Weights of a small GPT-style language model, trained from scratch on English Wikipedia: rotary positions, 103M tokens.
Each number is 500 + 40 x the weight over its row's rms, rounded and kept within 0 to 999. Layers, rows and columns count from 0. Numbers have three digits each. The size before them is the row's rms in percent of the matrix's.

# layer 4 MLP down (transposed), 128x64, rms 0.315, rows 34-127, columns 32-63
107:494567504457510482533484436503480525493525519551508480519513508537558500468454488551450419552446
086:502494422540551498523464436480533511524489473536477558522535532484469493478528526474461521491488
101:445501459471516463441475479467529459497587450504538458562452510476535525542558539494485510528465
101:464451503497567390478498547524517496524497552460460518503483500464458513538396515580513462438522
106:497553469445484512500471486456501410530529511502482557482523593454520488491550511562465553577489
104:506515460503421513523521499508460509548486464440509546495484460550484612507489519520452513504547
101:492487475496547456503449495519498419493543547465498494458525495487444493522528491455472459472467
094:430442447549563495531507565460573512470527491488483410532466531434571489524545508559458459556489
098:487472513532508537447568454550504518571411413475504473468565466390534561527479565503506469487463
099:529544516467455481487463416513537549495549437488479490507487472453532588513466555495446460608513
098:514465438512397535522445435467468499482520536516475517508481509459465494514542552440549565520529
094:443505504398493485473515512492496396536492516520538531496542462492562521507563453484503476479479
099:540459526517442441483479489504497452472488455524483557473486476462527504557417488490530439472516
101:545445498482540477530553445497464457483546507535503486542465481463510460517534422494439511505538
099:516522415510498431429461534497545489554507525523557379540505505567492523486487519493495515523508
103:528522497502558492510472555574447456554498561529492424536495530484457512521439475418498454513487
095:549479458528488524492527522500483513623504465586566427505491494446529444488551470396434530513436
117:502496490514488564476412502523484456518493483490520552443552528482481449532513508528479460536544
097:471511494505517519466551523481520591512492536479477471526558502443473605494555486497484499467549
090:491444490453599484456449492494525560484481542447527520510483502511574530446466480481528556467537
107:454504526529451580514418475475490479489541459539506599521507487477446561553552534553508549510468
096:501565470567516462498521446525505490468503554478477461561509454547422545480495499487415444569466
092:448533520518316482539532482518470534506474488521494512542503491518530543492428497489508515454543
095:530466529525569453452383546463509433472495558516533466483535512544501498463519476433516527477493
104:479491493492448459534461441533498466429501493553478589496537515465499440469428455509430556450545
096:454436498560513501512541508516574470551512585541473587489505574535471501474493538471489467505546
097:485459530553525485515590450507516490468499429542555498545501429468508491584437527444497521507539
102:490570435509574491527434532585518498430538422553466558482517495506477493468462462488454531496535
100:497438536482565441476555468554563483522450468538424516580511465515515517509515499569554485482531
097:554525437560523480515422404467522477447545525531486454511500564492509552479514532405481478459561
101:474486498494541501500465544519410543462485516432496427467447559530460531491466432491465472560446
090:508556563436552535484476527539511522462485500506469536481539452431449491502430562480533492510489
093:536532545491460493524464504490499594508443428475538448503507547532466491478505513454528434470474
102:455591533521533511546482552506496462496509684514563474514494546479477524473548536507549519524520
097:463452517613492534474475547526562436446508534499506520494482513517468557495497469512481428502530
111:489507560498466509499470513507499467483447498429498502508484460541475535545504502539510400518494
098:514444546480475530498489503531493529450548552510523445491492522507473503503536473506490440483482
095:485522522503517484545516518518498494541529562543512511574497499408457524476555456449543452539562
103:483457534478512603472554557471488533479449520487524456427501446467511514471446521508487483565451
093:456531488495519585473498485516456542522500430480498434542574495544499514502500529486536496491538
087:460469477443506494469557584457456438495489503455577450496501569468426519518506459557471493459436
106:521541528456436519561454500517561506473530525502502502472438507463517442474571472503518505532494
101:470573551504524501418482498447466539511467472479462424537443466515487546505531517530531504540550
103:451500526468462482497529515484456497530540477477496456488582512448455570414507544504544487466485
092:488482509521539491462501431584529569490527505521470520463555462520488544448566547505515588515484
101:541507473507578472504456423500496483444540533529467573552434530533539452487491496519500485547490
105:519462450504520440438515457515559493457496559473521550546558481460573546531449469538519540534540
104:521534477581531541528592579450484423514476501458469392476451454459511484549488472476480511509496
104:437505505487545553523523476520473477580481537510502532533469526481494433480479452514488481495526
108:432510497538511484467473478466503503552455571481490537485420523501453485503433573518475514485532
098:475421570574493515540509524456490487518507463570513523498466519529528517492454498497602557554478
091:447505502539503594531531455473485493432461549469555404453509507493510475498563437571567519550463
101:437472495444463524449520571502498489508408558488501555448508573500512474495409544525448575483535
106:487449537462476463506496513504484477523460496511506583527492550525478514471562473566528543471479
099:478501504455482527525521491482564466532494568505485572485462466560476432494473546516437511566494
106:496408509541520441462475479530527476518512460504514555483570507449447521469639561447496483522524
091:468453494580544493533567441464540485568519498538502531527496510437490522512502503526503558499541
094:448485470453514484529505547445525506425538540418482548527504513495565445449505476501459478495551
099:532478501506494556458507535555513465466532434498547476476541470551511478494505580537493499566485
101:526509461506542483485533427516536500493526428447480410468531521552482530549441471416479526478541
103:543492414531534481491490544507584475514435496483517530519429520471512454438498510517440584480462
092:485481494488522455553518456521461417545487486492497473537487495454513541559446494491492500492543
100:577456517567443412563525476486484530505585451501489506560529503567445493489440525545461511472442
098:526477455616517475488459434455472515475479428471522513490499496505587479543564427505424562452501
101:493524501510474530499482488454538511526512499470510494523593487488504482458595499515495440495518
096:491482548542439515521464505450547487486524469479507497564416507552455546491550472556530521486534
099:502541510544468507491543456480562516491484461483441553479518497486509515498578484475442479456591
107:484544442429480490489533550490498501516492525440518585465447532534485519529512469441486519567528
106:527506519536554476513490545511487463468487447503475450551500509484482523501470458463411518446475
104:512459467503487544512553530544555533464499384522524499434528513586478550474539441495511505486464
098:487493487555522521449494478530561467507464447442508486502412454532526515556553511579454512466446
099:510545538492564498532497400518444530421550497518491535534544489470477565483556515483514469531503
103:504528490527557530548424444485463544518538575528481422484524526521561527506578522551558537467432
097:549569562480538498504518559501517453556466480521534423486483548503497443523626547539457432485501
107:481380479467534544542543503507452452469464554573503564469527518475536495532389429519494518479509
102:496540515461564521507538464479494537526535499476447568446485548508530487462522561496566467518440
094:567439507513506519503477529509536473495514472495500424534485520554563445466461466474577550453500
095:502506474472482561483514534505523509579512553492529473435453524549563524432487489536491519513439
095:533469537532517491489496525450512494489458547482501507446453432526492490497496437527442467532461
097:432529509472527503511483563548473504470461457523500510539484550477527458515472524494385460508488
103:533576524480417477491365496547510502498511442486504533550491463493456538462403536473497506509565
088:514502575426582461532539439480544533501496567480484516499477471503520606503568538485492479480516
104:435542523501516556452506462443485496543481605503537523458445470432481530532480473543466539584536
100:490518469519522582468490541527532467458481533472594544474501483492490444421512515503457563433501
106:520564463495438566509508493481489495452490431454418407480491496507499475499537546501500518512494
100:487505534487475489493527546515416492499493445453438494458413507514537455508573509548495505495563
108:525525513541440441471524508553487472515493393518480404543474514509486495521475501532498411525480
099:494502505505512555521477467557469523557478516487469446585460512445497389528568543491512484501571
108:529438518517468540513507521544544526419481463572463476595486527502521471526530529458442532502513
090:495487526482450475515456549509495542472462478480551432480562548515517498472437483412472514576512
103:490474504467523531515545482555555518551524574469483449425571499494529533594471512435503517523499
112:489534443565468543470490553439528564511504465537516441452564496496523483497592504538495461505491
094:495534604447484532549454455550538540537498531521463548491513524503493463513390489536558490517508
094:544507505530501437463483446540524599524440495479541559489521492498520498505557546475478491516522
# layer 4 MLP gate, 128x64, rms 0.235, rows 35-127, columns 32-63
104:472535473491445516549529469536466570472523501530508487484494564520513436543461571455426455537417
107:419519539482558555501450478561476465508509519484586480465524489545537584507483508590455512520454
101:477560508498494497534461545422517504463477485528465464440514468424543452567488519481521474507471
099:556483483577544462562495528451506521534531529454535453584559428574482592509451550488535466423528
108:457613483505482492473476493448499496532468512550460475480499445504483523548432526540454544550524
101:499550588566442513452520530426490476482498549495522466542527455575509498497510463452480498507495
089:485576530492483507448505410500469525513496576560544506560517485490506469503432512533548491456483
103:443444509512464447446529494450538592515466528491539454501425489624540553542493533498504487489505
111:505498456532517544430547438477511501540458540552490496518509493546477550497488467425543535498519
094:497455451478506481524473476467410538543439471566527509537524500510568474482502543445551579545482
091:454506504515511496531572571478469502461535533487500520502480532524539508495518553523385459504433
099:476548511536484508419503467449441454468481523484465499471569436465488557511513527495519421521498
094:461533500515478476504495474445506508523438467463474427408511509528530598503461540509527474537407
097:541506415465461596476497529507509481461410561471474497524498461453519486583522482579491485527458
105:463540473477502489531436475452467478514503538452543559504547469584497511547492540527445457576516
097:496539530513497424539513526523438463502473530513510450469470516497455578496517550480541513547558
108:414572524508460464462536523539489458536493603548511489528531468517482502533495440523425486529465
106:482468504495457503494571577462506505487468515482415469546602495444497569539523526514472543525416
086:547468474490578535579478465526517564517498545516422517416453405512521495498525490486473483539475
099:507601565582511498515546543484481546535486537540587487470505494523529542499567513471480567486461
114:480564522512524450524499456466513494394490489450482519484521479527463509524516478457444460504515
100:513528487430448510505506469467486537496553510586498534610473534423499446506514461462481432552474
097:557460504532517540485541577475470432480486506520469464502590547562540499504460449456491504531525
100:490457528523487447500504495432492516525494506505506482549605472588506518446450538476505479465485
102:473542497529511498407559501503447519506530471522481543499431528480480500496488569559475498527466
106:444463478485461477559517562534448535520467484582480526532458505537505487498605552522518457502446
106:532527485540557508539532580497435475555484522515438489550498539536560483482574561495398511501487
098:456527419470471518540464525495541450554531492533534456536517523532557479513512490562445515550499
112:492495530542490466473522554469406439461529517538460472467568462479443494450544506519421487547451
093:519484449533429495537544527472511493409452483486566453559449513527549590463515497458440466509529
093:571476514484512496462488533371497484524413523584490529523578450458461523542499555493583414502499
097:532492552508490455505479481467506563514463461501502468477499468541542560565504472443524447492455
088:549502550485492476525482500451533561565561473542473476471508499465449476541505534587547458484467
092:505523500399510534475534439427470544498538452530571500506471510493500450548496560514486540558477
098:535566556481488518514515461522470499517507533480535498532566518521516542523485447471508456524508
095:509571541465524477460553463518537561475474562462562426511506432543496464451490476518539532520517
103:450543507437546461591524478484538451493521578451584483497559465506444478432529532472547522566473
109:499508523569496443475544580439445421499476447507435487565525471521451500562531485514466521445477
093:499498498491485458435575582473512428475494498569469464464467466533476507474501550427550547556489
093:501488493496540489469482516421447477529410545439507487535515496488526484517507579492457446575480
099:541477456566514527540596579430501507484459481494550524491467537505519508577495502517475462499478
107:475547540516503479511461558558474441480532481447506391422475411507425607457467519487527499501479
100:505539430505502481488513453548480497498554514514432503599494504459559512485552580473520448502478
097:536482484536493497513491519540510520511578520545490501470464463497533488605504549489573400439488
109:441457527571524430419540506482467526490468554499507526573548499527506519539533528430466536511439
100:462511536522548562542548553482525503493464525468512463501472414470446484484590499495532478548502
095:486492493532553522518501457495473493562543500581522484529474502530459453522465564452527459481453
098:505511466552449521507562461473503463578525516498486458507482519562517536499530459499492525529586
110:488477496468537501496532507453494472525504513504561521486487482498412510461552522526533460497471
091:518488527472544606559513541461544471537467507569532494470467464551514551472462503486519477595492
098:492503605425433490494441499516486438518445555531508488492521485558508522460488512478492486598452
100:503531558521508432462484484523561580527484518532542451559501510602565501537525497534502532489493
096:487522515528556545441465480450495469531477518443436450472513484424518559528443549508454467565583
100:509494472498531457449536438472451508510533507468543503580580426473503610492479557516510462495441
103:465482576507554452500554514566522567423496476550533447506524441520553520447514510514519493483477
106:521516499544491498520528496493579475492462486569549477503542564491512475518525447581413565586531
095:485529619478523536444443493497553510549428474496457474557453498556506504504555538505506488540472
101:538529517493545496410467566423529486473461552505558493518487466487475509551504404480483538438477
098:527531546483513476462548550491432582480500568541564472457511528489559520447554546597511537545443
108:547592547488532473515488471586559526514522555563521513496488522494534466501573440467492455503532
102:578527526527469523540553519568338578498518540507495498459518552511519506500504458467496535520453
105:446575498490519546485485448441544453531428558515469463482546533480520510498503524500496458504557
103:549514483602501410462488483547497467530531552522539463473438492506490482459512460482404507520480
097:452511500441513486514580514514512564560488521524555521568448541518529522526449556468501427488494
092:597467462479566469462504518474555423502511477476475458477567536533453480492458590537465522484526
099:432561482547497555524512465477555508551483497524467523533516489456526532490540461454472553519446
097:458619568479494546506519549505513559499481565523496528458549507511474558528541479587462522486404
108:506561532514534496525488449504491538511476506533533466455543492517499495517563516568500553547478
103:474525553420536473523558562535526496484501520538481501531449463503548449582461515476487414522476
099:601524515506410528526556500518483570480512524560472546483567534493439581506477483483454510483610
103:535505495545464539432583483472537473485566457548539427540594491549521499530519440517513521485499
105:546524465505478494496527494471494542429528518514495390491532539510541452491536495557517515537501
103:472512521512537540476572525518499489549445583530497457532510524428476497570547531474485537551482
092:509533523452512481419471495514410548518505553563470500478541449516497609503533559502457438468461
098:539530501416512438469487500557461487524498511470578470487585541518521503546477492515412477520541
103:536538455509496514495522503553518558471580487584509465532455433525518445523547493439516490509485
099:438483487546521448475527536490524483524469547504498431467526494549526518473519617557505510598446
098:580523542502460523556531482499531426506547542523482514450434431519470448570492498471471545523512
095:590487522521554536541504503463522526446547475505514509512514453494550519464557561540489540483476
106:482563466583427547519476529541516505538529506500527471490544511527497569508530511579476465540537
097:420499467533581449484568475439467529486472515567540496507496468539551462542522533505556414501475
094:519521489487452542485559500484428503454467452514484453576518528488498510486487504509507438580500
104:537543503526502494477495537528526450560450482541566416514556510446520534380547459517452491462589
098:466504532469450504449534558545442555461474452541440347553566464487525450486488536533507523517472
104:523479571540579433490515529509471485504438457509496478519478384493457625548504527504501458452550
095:543576490440509513494499517489419467564509538456448449579528484498487536496530494536488469526501
102:496531447470505507544547526500534486608473503547518462496441545489542465579585525485509515496473
098:499477539450519449482553509488479530485487500538504484446555537446401462491510473471402493462497
090:569489495481551589435493455500460508550497549517545488516461466497471521489505559541502456446475
095:432461523547542452458537484516538586506524568450425436472550428535494504547560521464530513544465
112:465573488533487456491494512532494454516483557506463451490543471549509498492470538490439436529492
096:525557493462451562471549464469535563541531443523467487487531475494528447517428519575500449491513
091:530504541465476497507552472479468500548559475442545498493485592539453470468471550421484506490556
# layer 4 MLP up, 128x64, rms 0.222, rows 35-127, columns 32-63
094:508481544550532523399431499449475440524425503478496503550455458423493525530490510448539459463568
098:510478496585519486438472483523461416518479530490542516433511569526463506438530573518470531387459
099:509523548407507471487514489540494517513530459513543441561516469478476535502482526499468489438505
109:442500432487471524438426461399482547541457499517504493467490534545520492534470471450521512561440
104:511511450491526492478501438454536508555393460522508553505568480572524444483513508465354446506448
102:503494484565577494534494478492635478578447498561443480497493427525535435461512475509478555531476
092:464540508506528468508534556451475506561499471468450481450484464450501535524516491535487493496529
099:528469506494519499469412534480468442542463487507553463488533493566470490473457502471490505478493
095:506497505547455504525504510505470426445516499584577548486504491499497523503526545510455529591491
096:525505474480475456508444550533463514546538531498458530500494480460416564511574495475519569522501
095:479504478506445509454565452563499530417526433423475492483490502474460455425504472459550485537524
099:448486583491578490437474451450570496536441559506537544557469471456436527484527501502510549513493
098:451471454495470451565497494516598464499507429468444439495461553516558536463468512483524558500495
101:459519545478510549516538551397449485598553503515442423431461516471482548492521529563503520426515
109:469532526485568544473468405488405542506455522477540501498414579465484534428457476499543493507494
090:519508423430461581450490495516455584483541526503488464493536512467529470526508502454471520498422
114:496444421568461478507439521461478544451486538569509555474543576478496504476516484522511512539578
098:529509568577490431484505439506468427484385515496560512526482499536499459502504473484471430441455
093:505491547483493603446544463505483525512523522486592531483499506539516568585521519452577496470505
105:470466507516524512529466536545477484501441496489480536472497451533519574556493499565583562510467
095:529473455577495537436492486543537535519496474549538512526474464508534515514544536539497543490383
091:442488553554410477560582450480497520467497549538468496532521501473503494519425465470457530588508
097:475531546514542591512521408478501508563504480489565562470518478517498510512506542560388521532546
107:556448420450511471528516489433485495432550548498501514525533500487425543465464528550527506421455
099:484547548494563516451467444521480485479530500484560496473496458485519512449477486399439523464512
101:567509519409476546514536516464500511431486494494492484513495581541539549544520498463459504587478
098:529526549491435461551459505463473544464536526550444492516572494547464516410481588458454426552511
104:469502537567474515485503505486503485440556537453556473486529542489562548507486431437490549564410
099:544541530507472464450482570499543490514529548539547549505471493496418557517513422471463479423509
101:511544471511446575482525449528523490504498525539376484515505443468546474443492508506471524503458
090:495515490454392495469523451466557528537507508531502507501588485503541509530554532553475552480515
098:477480469520534472490466508573506466471558564533489526419492464497558535446541482510476527459556
110:502534410538494511563563517486417464474440544491509427548516501498543500452478534457446548572513
088:493451497491498435509537454535457493509563480459489465564556501489529460474418543510514545448477
111:542458479507540515477475528471507483521461454633504524498502459551512582513531495543496490446460
105:463519449481574485472500566497457542474568511468521506585503452470505534412482479475481548494523
093:521433524431422482497518497535473565458492424574514478512468527559493505492534528471535508559428
098:515483521461567477457537528520409526488470489514513532534568554431539545563433500501520477523532
088:559520448463487481526469460563529525477534449541507542487570493503467462522560447500455532474508
090:469483512550464544507497433464505633459554487497482512534558491478556470448476508486473494513454
101:498483498542451517492579548491500491530520464530507505516460632464485504515401586501507532466513
101:461456519528464542463554474486505526515458501484572504466570481434579459472508456493552525473446
100:458507563589549552451508539483515464502428482468512487509473455531436578557427507522483485526447
096:441511504545468574535426570445493489428482513446461511432531447506510511513489479588583491548482
106:539558516473546564486437442515517494535475432479427474502536524494459486519505410515476546525587
104:486528528515556405529516495496476492517516464519442522528526493487580552531474477542511424515458
099:431502587552506489482483572444501525503491511537445497452423473496506501558560441463520465487548
104:426551499499467501529504521495492545453478450462510426492496544535516478526537450474438467542591
105:501484530471479544472533465442468500569504386455501517416503437429452404484498503506524446452519
096:539508507502506513499430479539459454459483538515463476432459458440477500482530560474447471533558
096:525501544504559486515487531459462480475469437493508484502515450490490532580559471495522517494547
100:560427507470568525550544503528467503573485532479559553447475508472548478535532514511498600476503
100:539518475568532468557489556536502522486472477520525505489447499521540505444500503457493502515538
101:566465533541515501459575475476513505529546486527510503474498494460568495500546436482559533490475
101:418490478474515456573457568464500490486542485536465564501459486585516507537492481550484414498551
094:502527518462587516486416450459486478528558506481554533448506535498519543572466538459498533458464
096:483523503529533453493503527480520464555439475521508483540529475547483509585562493566530517466533
101:391578520445443505540522457580484415521507456439495506478527494511520482528529494480504501561518
100:454550442458494589495546497509515475443490478513477452582556498451543513499508541496461491458534
103:509535452496486448438477452520440583478519485487580491516532505504527512529467519492473466485497
096:534522519481531513535522443461482545541467537511415519456500510480468431493490481553476562466515
100:424443445488507544498517535512505570454565492483471406481549542529491498472461545474524511454516
099:530529463464434531517465523516492485462460560566519454403498558520458474518526452567508478445444
095:505442560521526447561509532527519436510476506430473555461583470506487515491540509458559518533524
095:518503478485426573472530498488542570500518429500533499537519462462500505536554408523440524516561
098:450503523468471550526527469503580530504526525509503533439533497466509505504508517518493476546551
104:519475448507530495478409541525545489442502488493571564417508471502507527495478496495470485438509
105:523531533450466498595523456493507430519553546440573491526503474459481491490511510490561432426514
102:481506534532459405466509569434477398517467489490555526457491491524524516520486452475497527513541
098:546468515445560489532468503545522468467501558448534501457545549528517547498542470530478529553483
100:527515467504530458458464542494494539565542461482495478395439587498499511474442525459452565560544
098:509510517488505489429477521472497522552472522499423551496520459530533482602501558478504440545506
098:496580434559460397498480511475478450499530498519502452468470535600476481460503529499448490491476
105:476489542452477476513457519534437515452527498462534494434559506493428511458492507428475494535517
102:474553493471452533517497479539522465482481556484518495531427498423408493548494546432562471437521
094:552520519471543501543559516546459470508494507501487539537553469421493510463490462488453467544539
092:499496503534579525518442470494566480455544509528512479493516542386451446491517510555450477511476
094:540509528467510485532420411499474529604481528531471437526468515488509452466512478580507494525468
096:533504511489511451501466451497554528469551511566486499495486512539420520595544496499499499428547
102:452526565592491555522493548458485466489445440486534513564493460501474455539545518471569483502452
091:483488514512467569515491406478485477530463562450456545500527554545459548501472466519510494489561
105:534481563503493460510458507480529502511450458518485488489520550514582491441592527479496417480374
098:537481471558497516553470571492452430521538527524509475450503501436503481548519424430454568534459
103:567515502485569497492530468527511537559470577541503557466525464532570533520480462495463476517496
101:538537475526572547470517408503476536547493496481501511568547432467511509493489523544524479501443
107:492517535557479563465485466534499472476476531532513487465483559605510590508547456463427545416491
093:464470452547460468488496543506560545465493540508462510463457467471458545469562535462454427544509
103:512529509524484493509519571473535481488551457519433482591492479528515503484489523414471523494469
095:458466532541564450505510468452480401548443480440471513434520482487588494443577522454499500512498
104:542482525515494558479456480581489527497444486571558545553497513463533515438545531494483490453530
116:597494454517505550484502522443489535440510495458510497464525530500533522484553529511532483524558
094:490527527480494565585504484520539547518493563516448524494534551572465497466497507548444496491468
091:469460455506527500551455485468479476491581537455494457478445478534448497502499559460456496568483